config.yaml
num_attention_heads: 7
num_key_value_heads: 7
intermediate_size: 1792
hidden_act: "relu"
norm_place: "pre"
bias: "all"
tie_word_embeddings: true
parallel_block: false
beta1: 0.93
lr_head: 0.00759
decay_shape: "cos"
max_seq_len: 1024
Each number is 128 + 24 x the weight over the matrix's rms, rounded and kept within 0 to 255. Layers, rows and columns count from 0. Numbers have three digits each.

# layer 6 attention value, 448x448, rms 0.0807, rows 0-113, columns 280-335
094124138147113127100131130168122118149096118117133116122117113146128152134117142134130128098123101132111113134182114110119150115135138114127140104108101118159137146118
117082147140159038144116126152119099153118138147149092147122171155123125112154168119138104157113141134090113117142134117104142173108107107126135163132164113102122112123
168115080135183152108117114119128139128149119102110144104114093150160123120147172154128167151100133135127150106126137127141113167134136118101110077130092140143134131158
109120123108140118125125107160134121098139150148126142129168096176129136121117136131133130104127103108122154126141120109095097114129170124163102115156100100134107136129
128156115162151063136175127142161139121150102108123162150093116140077143110066146104143135120146116116145101136153149113162120112092113114094148107163107140130113164136
118132120099137103129134106126164118110113093133112158133144123107099176148125096074112093114122160087124099161139133156141118157130161113116139129130101124135081175115
183135135133137126099114097138103108077119128144157157169125135143118114119104142149096156125103101107095156109134175148124145150130105110107129166130121112123127098126
124105117142129138136151124117145092146148170101177132106139120154135127094109103080161124130131119173142151089068124156125119126100119119121165173144122107101115149166
111135094089147107110101123115126116104114131132116106119107112120139097142118093131147108143118132136139123105144133131099125164108141125106140144156141135130146117107
127132153110155128141137166122140130165145147118155130123096130113150145143113164097142112130115118101111109114119130149121117125147074133117100092163118125129124133105
128150154093135171125087114103118162104117077155122168157125125126117092157196096130143128131130092150118123100135115155171110134165104107146112165084114146133110182094
133148171086127129156129136144194131126133091135125140097120163088157132110058164131122118113151144150137116108135132132141118105126143112125123116146143105128080135142
149148144126116135125150099118102143136100131118125107111147149149110117131155116124130142105150136130100123088150170146106135151141093098146101131153126111152138131146
150096111146118167091124114127142145169111121107139125128133136119147131121164123128166135139135141149144122126152151085140133120093095125118156131117132105132105097127
131162156165136125111136179090137098107111135156144128117142117137129111105142112112125115150158152143118149093159131137111137155127139181138172136136091122137156124129
123107149147155144152116153113107126152116092103150135170144137141123149132158092155152133099118167139103101142094121139064146148117142165118133113153128107116115148146
115147137093127132143119111138123107137127156133107096117114101141132131148140109146122127141126149117151158117119154098113117130148159157176112113120101091108153124121
144152122092109084114144133105092145084125140135120131104160134149083125133159148119162124165131147133137150149139107149148138108144150136132152131130177119087087152143
133112142142133113089093170145170129131102115108120107120135101157160114163110100151162161110114104136156122122164110112131091118112066122143127140107132106093104154127
124149101116130127134122131103155102147135103101102140151081115140134118134150138123150122101098111142118126177111165131144127109102122132118161137143190135144145116127
116062142124120133119122142121139142113131111115120131126115127128136154148125139157120128150126127140160136088120093152169128085157098152122119105121135137149127118130
113118150099091171175144106134189141139118149112130140120125155117145151103092106138137129095087126145111125154128105140121151130122129152124153126154108140137100106118
160137100144159148148133111137094141120130142119125147116139103116145113134154125101085105156096160165158097084133165112128123121118168160083121131156101117124123167133
136159136114113123102142151083129097167154055108111128159127129154122118143106120139085135138098111161133119117110148134148133137116147144104119163129096111089133093173
137157106117151105147168132123124156088132127135117105174148144132148134139102123139160125130163105104129123160137141137151114143135134161102129116128156127125178124120
119149126129141095104128098149112130108149121142120141122128104152156151143133133089153113140136139138119097109140103097120116154143184087095120068119091141120124173128
122126139169125095150090151123117062133128100123116103153125139132126133084156134114168083142134100092166116128159086120150154132129100133138117126081133160138110112144
121151152098120121147172119125113077128130140099148138148112103094127119139130120107172150128127142137113130143091119143146148107116159121170137105135134106141130117118
136107095112131142126118120216066099156135160100101129153164154136122122112101133148137147126085151131129078173153144150117145158108148104136118155165158102155093136094
122106145112128117177177145128116127181124126132121108149103132108092131120124115104101109138130137152154111137158147135128099116144117061105126120163112134150127139121
159142135127165157131126142089097132127166105133141124130113131159104150126167123148154121107108116135149141125149165130135124156131124162162143141113136136114176087140
146141139141126094134113136134119123107170113079150137175090160122091109114142122110176151180118147113166114143116138158107149143125092106141120137123136118137093111119
135136142129175109090147130127093140156134151148088105110158168149121105161134157152106147115106131111106132140118124125131109161139145155119135125105109107135122167096
118134149124104158101130117114091168120144120129152152112137135127092116139136136164150126116106134129148138126163143155139096092104094138137134111119124145121123166102
119136118116120180150124085130123132151091138120108163123114122108115140152115136130142108106158130138126168183134146130115143151154121111109087143111131127151112086107
120119128171140147100130124179156139112122147084162161094120121085111116141111146118113107110118147110154112125130102151119083051151140120073128127139127110129102161117
110122142169129133142112118132132135139124085107086129127123134105138112091138189167136127142137114117155174138130125119165122120138114146148151135150124126113127139111
127167130129116096139124114156129136135143145143136158148119151118101118144118101137145114126135101083131088161141127130114138124132132112159147131106139105164129116093
154132186157109065125128073142117149090130108110183103115120145138127145144103147100157133122165155140115107110133136108079137159116113122120111137124121145109112180092
126141139139135136158097112150083081132123094127122152130143156109118134118101126118104142132150111121144109140150156125158128125152115118120120150118112131172121124085
114152130162129108124103142102134174134141092136134130103129100130107156128118107122165127125161145113130109152154139140090125092086144109141128116138171120092122114130
110146119132109108123136117164123115109118134105122150126107136132127118166117169126108127092138162143165131140102123108180089129115107124077108134131090129144125150085
119142135174113128142097127137105116136117108137177144146125108117122124137095156137139123120106151120120116129135093083102151131123142126115114162137119134110126121134
091153142176112168156109115130089082102124126100099127112094164148166105107109150102157148124124126153105132143137135159138153132165123168114098105119115126147098116143
129116128134129126083111152122093139115133170160127127135152128159185111127140108182167132132127129091110122129163141134150133111148097136107129121102123124150080086106
076090117066088083105145168137145113162157114129108156130114104125152112137135108141090182168121114132154134118084121139130152103111144155107142139130104148109144094165
160142139131136125158114117150125137112162142109117092097149133121136119108153089138111132126145166099153119123149139135154108107131084109157136138148134129133126097130
122106115140132118110153147104103117129119121157108153153106144151130132169122100139127142101086101115126117123116111099157130120141111142144129091116170125123165132067
146113091137133076096169144134112170100135135143133124156125108097162177133114129098127108160145123122104124110116130139130143109116114153102114122150094125107129124135
088150170126081153105141092125181172157159148114115148112129105171122171131140117154113117134125096155123121141140105130142103153158069111116149122122119095116104096136
118146134098124122129145122136110124113127141118138140143113148109118127118131134048111111110109110133181090108115107111138065132120160101148118155143095149131125147104
144156133088103092113127133120163092127101095107122153138133105139110181137140106141084106076144147134159113149132111141110113105132108161119149121137131151119115122120
137135137142097140079147135114111148126145126152159140149118137127114139155149127101118132144127096133129155149176146166101160110112150111127107147118119139095127127112
134137124113107152161118147158122180134124097136152124132129110147178145136142127121107138149125141109120115113176121129176125164135092156105132125135129136093103123112
157126150139107116162110139106120137126109079133127123158137101112102148154140128113156128141072129151107166118107146145139135136091136124108133169113142104170119133128
105170163081120126167129107099139148117170119139132125098135110098108141110135130102135105137098119145166088125087126130118112128148121129141136158135140124161157112146
106151156125142135105134091132137152149112134144152131137162133125127119124154123111099134074144130132111136126136109153139138125157095160095132120133142146075106131144
127106111136108111151131145133115097165102163110107104136105130144148120085138110123078116101140140134141114140112132100126124124106114128131131129130137125192092110089
146093113108125096090132126096100128124123131177158124147102146093131112148121124136136112100116145110103137123149124100097154136134136136108150114133127152124139096129
089152131118109095099121107139130138151112101162147126126120122143188143128124133119165103103161134124156166167177133109128132107155111113128131145126136104111107140130
122157110138158114135137112137153155086089135145135096120117123103123118120094173122161129119086125105138116143146137124123128163133100138131084076111162120140151129151
113142138125107144163135133139151116129133141178104106147123151171107129156126120137125116140118110116139149131145109149082132162136126120095136146090159116112149097121
114078168147149174124112113164159149169135120145129120088091106089126127105155140094152157152119121160125177118111135129109145144134147153070121138140142135105110100129
121099140130147126089108142124125121137135099149166111128133104100146080114140114128131098133135149126093159122131152143129155145156143149108115091155102129103167137106
136109163122149155153185134115144125094130114084158113106174110106129131110117134176170123133159133142155115144093106132129085087132178117101140139126209142125147101091
095120114109087135122156133122163174151139138097123103113151152128132134106141084167130097110144139137093121160127123093129133173156123101121161126104087151140152113103
127145151150148129097145135114105116114124103099119111198137157138141119117106103176163133137108157165120141121107094086127137110085138120089105103159165121105136154110
126155146127106114174159090137098100089126137111120101083110164118125118112124089135102149190129147086163167138147087140105139102107080131158124135116121097128088115129
108159147160157125106129155127160136115142107188120127151116122115107096146133125142164119127134170114101161141153163113142136134128148132118140132145120147104131140108
125127149125088151122095132139167124094122130106075136096168117131121128137135171114157121148151121165150138142124098129143128138083098080108134145132116139071103089138
141118145134161147167103191069099083125133122086146155150091126152163156151170102126158125136133128132106104175176106113187140120128105161149131115136125110124141135130
089119121116125134176141096098147158094118124162154143118107119113147156082183182092172114123178137157102135132146133111145114108134176118159068165172104127125121138083
138122117125093168221151091132134130121121131135118100080166179128071151099144158147132085138171089152158087130189167096144159121156125124148127177110122153140171134107
132075168138104137114172138149118127131111165089142123177149192145124128124087112101121139147093184110097100128086143151089152125104127147105154160147130111123161108116
108131151125087128069130144153109152126125120050129111155144153116174103112119141113118133097111126139129134109151108108104098112133131116135148163120084103118108091152
143113140142144141154071110120103097159172107100118154122108159109107111136141163126104116158136103127159124163142146120116097099118082180061152133136124115113181146118
081139134100126170148088127149110144180141138123146152186159121144091097114139103143136090119159139124193111138154126091171119148117109147152155137158107162114106097142
177085133096106173108104139137087097058164122151175134149117079148178154171079078176120111151126103116121142120106156113134102120169148125129116154132142117113112185158
116098122137072149156106134165149132153115140160115130125151132138131094159133116120119203119088130181126161136152126067131163098094158127129155140093174114100096106124
161134146098174104147156075122102162154118125120130153107128162117123110137130089122125136132094142124142060162127177099132149098136172119118137088065174154117143129141
157120102144121153150155159140070113065139118131097109116148124110096151106147122114167134126142091125143130133143124148111071139166134151152066121123145190123078130139
116137148106125122194158090134116124117117128119125137137136112126147117106113095112152144155126145139102181119140104137118136122136140135144146089157131177163106148115
141144100162116173117176149107169104154129101111092076135129120126148142123139128131140123157172116131117176130156091102134098138153122122140135159152105140111150122161
142118076125098129116116122175133168119095153097174099118107126134147151084078135121149111078117133130113118127081107090124122111128125123132130115138136094106111113124
134114119126107121097126088166164166168147141122142125124106124149137135143123115188135114131117147108102157133132147137070140098160126162125115112150099127136124157144
123108120148136139109120126130161140108112122184152114108150122107121102130080094136149105095134117127133123138158126109123096155141132122113162078078086114109073120142
113143129202094108118139047113147140219147132090141126138125156111148155134096109174136118128134116113127139138110119145118105115125123187126086159123116139132125150156
081110087085136102100143136117104127178139145151122134100135073122174133183102085093138090145138127120102128188143133084157111074133106116129131081122100117103149145091
157120163170122081130086093086081155134165103159101131173159128171102120146171125120151116111167097076179196148143139145111157106126110097129142138132098105118089154148
120153143153085133134111109147131117132124111138118124131147105112178128112136116177130146142138093152171090130125156140112121094138130146165132129141132115104138165129
127097165146109138165148123109115084144106144111175129144130116130097084098105147166142143143114112148141171115100156156143114100103129107124081114104161102118131137080
098172116139091133144123069140154141155183098153140110113149142155101090135113123142121128152148145121149134129119128108102132117104120122144152156144124139137113127120
141115106145155135144094140144142171142174083096126139174173110160075133098144136153138111107120112112167153142062118139167147108112109148130084168171112161116111163105
123100177127130099170139115136090058141145147149114117132097132106175074131109094153132156121146079148087102107125171097156135106129147098113090114075084129131142127164
127144123112081091114169135130099128199144140114153116165120154124125116136134111126103157167091163115167143137149148103098131123119123121131131117114099141106134123125
072157114130128102098113135114103141117126139133123106160124184134168104154135120146111083135091173102094111082079113151094110126136152142173117084149152158163154100136
146136154135098152192166117122109139140138110138121119170105133107116145140138085096146147136120093131118139156116078129134091137131117127095124108142120127140138081135
130130132126069104129127164124153139120119156139146136122109160123079103126140120142116154148113106163143095115168107116128124129160152125154146151118098061110179131127
117176097093129123142106135124128129158077084138116143156144156100142126114120126132162107171116120141119131137188115146145117142128156096073109145134128075136133108126
111135119083129140105123126142140144132085122160118097123154125160168135171109113141134151181145119110171119144088107107120142143138143130157138162125152106167186147140
074119181115153132130155161120087145134145108107156148165130089139128145179123123122132136177118114140147120117142094145128129147101114111128123122131124119116158137160
183096066180174148111126150114169127106117124159175129137124149135114157118125131126127139096123105116135127104110164145106152162138141069103155162151128130117122158133
124127153119159126146145128168113151122130134084162123103122105143118117172136118162112160136093128122126152102114149132142123121102122136153104170130120107101128186102
159093134154106082141122105127113129166147118122095128142111094165124138145106104122130142193083136145151094088095135140154154123110103148105151132118141133136171093144
102093104143108123146155153142107131141167126113115145116137113155122114149123128118166111122102135154147120126165116150114118142121146116113130111125126111099139134080
089137191125103153144143151125207153189104123135081113152159076139167131108138111108141145121076167194170090141147124127120130105104142168101113093099108109127116130131
150133110159116120090122094139100168098108152147126140155112113137110116178135138121107127095134136109106096155106111171105109138143111114121133114148123065166071087126
134150082140098123125124153114116157163113125108122142134106084156145146105163118140123125096136106143143149125097168107160155084118141107083128163188139131161114147117
133148134140146195119122144108142125160124155117134077088132115139093113113156100126097138156107104138106114143107110146061074135109077157141093104149118150151125134105
139132132131081115107124077137131077093089113162107142096144139096169125149132161145116188149151129150134111108092120126157080116114095137131164161183160135122122150131
144100131122115120132141164142141155094114186138110173148135119149148075177167121154149109132090129129162112110129152107094123105139170148151125147123180173087132119116
098133098136135105159135139105102101112101123110141132097107144117162084116075121148169132106102120123136106071094137131142147106117122181150158139102131142106085130101
144105136124104152138115111125116143120133116127138145105103148152133074118137142097118175121121141154131115144130122121181115087153110094125126113163122172119157119166
163151134120133072127113113124131173086125101088159076101147092083145087132129175136147148106172119148129156136127121100085186113120106162150145173152145144142150108116